From a checkpoint of a small transformer trained on Wikipedia.
Size: 9 layers, width 576, 9 heads of 64, MLP 1536 squared ReGLU, vocabulary 21150, 59M parameters.
Architecture: RMSNorm before each block, rotary positions, normalized queries and keys, gated attention, a smear gate, an embedding shortcut, skips across layers.
Training: a variant of Muon for these matrices, 478M tokens.
Each number is 500 + 50 x the weight over its row's rms, rounded and kept within 0 to 999. Layers, rows and columns count from 0. Numbers have three digits each. The size before them is the row's rms in percent of the matrix's.

# layer 4 MLP down, 576x1536, rms 0.457, rows 109-130, columns 1408-1535
097:526537448419506501455388512527542562563410497517422465480532541573571520523431478468487429402467532504554585492381521510526498520522517499576485503479560402428439584511418531508454450498579443505518445578428496479453446481476505514488430556510497503514484430560490494469474538494424438487531477430473465508481457520364527465538473460512523527461516575541545480536564532483524526460419
103:560501549603563551468458440535421599441569489485494545513444468436454418522548471541614429645575561521594603550476514425464561468475518501427488344517433510415514420581449551480524594447490446364571519437539506491525460434492431449495529451468548480441492438564586497378541531539493514522505545458463503459548473443453534462528499604550484454422464545446549465548507369473398455500490
099:566611502515625444503504449485530476436518531435506546481519501522515539569550460631543493503517507472446478516491477513510466554534509540535489442483611495503479481515545490517517514460527484653492568576399486504514458516477543407453427507515548576467430519473469549506510587514443465493528397442553540359626494435487537508527567524619438477457477512519535531479522517582479567382442
097:450424541511503509543476542532534549536479525571485557576412494479527511452395491535528582517485439558506511478474433450616518562503538485503417545627526512444466461569510537506499487496479470505500493489529434513547497511486457584484460551462486527494437464588481451483556490563487516480595468420511408668481532561498512461584479556533494531394490492486534520527526507455536420508596
101:406522496516440465580576511537498509438489462545504507457495436560607457509458545482584457514492507409549541406426505521423463506505448376517484489612475425486533597530492449526555542552571513539500471550392475458614487515393544494469465500475466624605461499459505439522462560379427491566544509405529494493515532521531388485525495450445503611539547490431456518550534611518487453450527
104:539525590532460501465497525464567482534525531614462509599520575454479494507523470503602484513540551497577495499598499415495451581513485482441489643530497492548488546496482541443538504463457590566478476491521497481527510514494500467479390478505578443514382446498449565481470529518414477524565595528533549508582399547491497472505490437583453449484515541485476483508517445550476597532566
101:501527432517471544412416467452483517530497509523569578415464614504504566450553441463428554511464562459547445614535534511544515457513502563493372493454527450533441530505461453514547486479462514495464532421542459443365507445454464600570452464482439460486539522502422471469466490537612582536542539558506449577588510492571514458487509494497529528547451485425490523549457525483535449544396
099:595470425474478578497468429551603535611585506499460551550388482536492468466495562452529540428377456430473474477507565496400517490502420533551608553446462430525426550480514500519473455567534526565534478410525460592504452499566506479479503467527530570522516388518521430488563457448532443416565572527475473458415486511577461529546425485533558478502438481660525552542542478524528507480410
094:477472512597414463505512461480447502531442518555486462463424541483425420446448527481540492527484573488475463533506453539486496482535494449552446548445483545525548589585423512453538535492536494479441495508475510424500472528443466634571559469496533563437496584569462535578496439501554500537536436435455498557546389502463472397402533499543440551558537510563519478440530480529390539478496
096:482568502607493487520524468551453542498505444522412495552513496589439487421588527550495488600531405436512520489489463491593463472444573551457476431445423567537511435465461485486514523467473540524452527472432556541488469574461433466543551451516464419496440458551443549467535479486486512502457449520533611453497566561604502496382533480536536491530539416402471479539443473571522563499446
096:574548456480479485590529441561513494571526478620482469505510522521581458440559418408494496481514556454496473566576490518472580588558463530448574457539510527438472488486566510481594580491518546519535552485602520464595486593534516547494569485443508437376478550540561542553439544495542583553457519535480447442541446518521522567422537488434541541464520433414534491387522580549513448493471
096:501588506585453393485496444557507484494464472507501401528439545552493510472510524525534608444430498455535586513525501586493488542502448520518562491596587420470554497505521493475437535493505566471523568537486543499507472471496536516539562468523527481452478411608558520548594566487532513420497439472448506407543501558463514565524445489542488493467383481453561497557505466522548586465533
098:607499467495386492486478609473487580458532488403488509525568503497531417457572432471521502575602536483540493511530404484634537451441571669476501452497474630554473479439437453476536447562483422510420442532518577479452518377477436476527456396509494450573538556567536493454532438504505393497529496527549520531467544434494461472404451499498527531550510473432555541492510461475514461570492
098:415516486438529499558563517513598542401611556507468480464533474511554491469513482425515460515557553456553431465519504473459531468510526522493522447546372512500393503531582557522541510552458422487506537548407585537499577539413584504448449481477561476384530405549495477505430577537552510476511566504568538488561526494591456464572565455507534542503515550602491497500519434509423476508526
102:517493525434489461500515398502512533545519525516449498492496514464475494471583476450440581570480547547504579511404458459477566624544528521465548527520458380588477550420526467536459422499508527454460502458517548487519497505437513523560429484501492558569501519537586472408565625474493407412422558499408473517501533499448487500483411393549555511501582437467497450542503465471522480512401
103:574486424543557476536495457533486488569509485480478541440438490535475505512518596542496473564456589556510513451474489497547533495489449468486501445521439478543480513450419501497530562543492533464488530455513533548436593450532565435488423504586537580537415548477432540503556597565546533526586463530436475432461439456499565533507506496508440487559416529501581577480539557582508534385453
097:541563528493522502493519557496486508478480550518560509501391537473569480586445522459556462520479495550534495392481535558497519589471556554601464514502449492564543485482514551511539468468480415465530496470448614537586581526517525467493456477461441491533439471599556491507503419565477523558466488469569521421501520556418535538483486592523577565493432508506416509537470521532578530544452
097:510485481547466490530527439513463485581468541462568445547432407483415542441645510508491380569459555478468494473539444382446460510562514506512458507537451513407519498497518523471444433515509437538498540524511544459468411431505464473486457438473549481547402519510537561463514438482542557476462448493476540514565456533411385487453494525481469520449498461507538553538485503457567504465518
099:445460540539310517474404480419414474491493474524483460504451509529446526468554468458429517483516557479443565442472522470512509464551461516491487490471556470463543479521538468529488492503438505525443492487470451487487561506548501573461458479494422428521605417591450464393527560558494569488469508488475519455473454498447550508508432465575480455423551542531565440468532455520545553502455
101:567508542538487532589412505459528511530454459425493560562438590487457452440547406471455480498425506546501592498440520505473549456406539508525529559453474563455446514515534501560513542574529434502479533500529461509451551496500468506497457489462546437478454567575509445505515470297486513383479581533514468500610466491447451524427500540485498494533609521499459488455485572522417502491500
100:536607526507553468565479471598497471442551546487443526511554450430459447533529453573581454501484509509507474443364518430488468457576553460492569545579464562582487488433509490515435427591441529502479498497459648424564413512491558573477426483473521591463470487465553492522523523480477374548422444491481515511499612459453470467542481523476489503503556480463430515513475482474506567513533
101:563454556511511500509470536475467616452596491522481535627482408437552578514495505519466496586445520558499573488560485593584468480501565519518512540516474392434535510444484470565510571522495493515510408479570523480590480483542492528580599536464578518487447589354472419524508481485528540516480461501445507454588605624536522473462425523550607520509595535449468451470501620475455521514465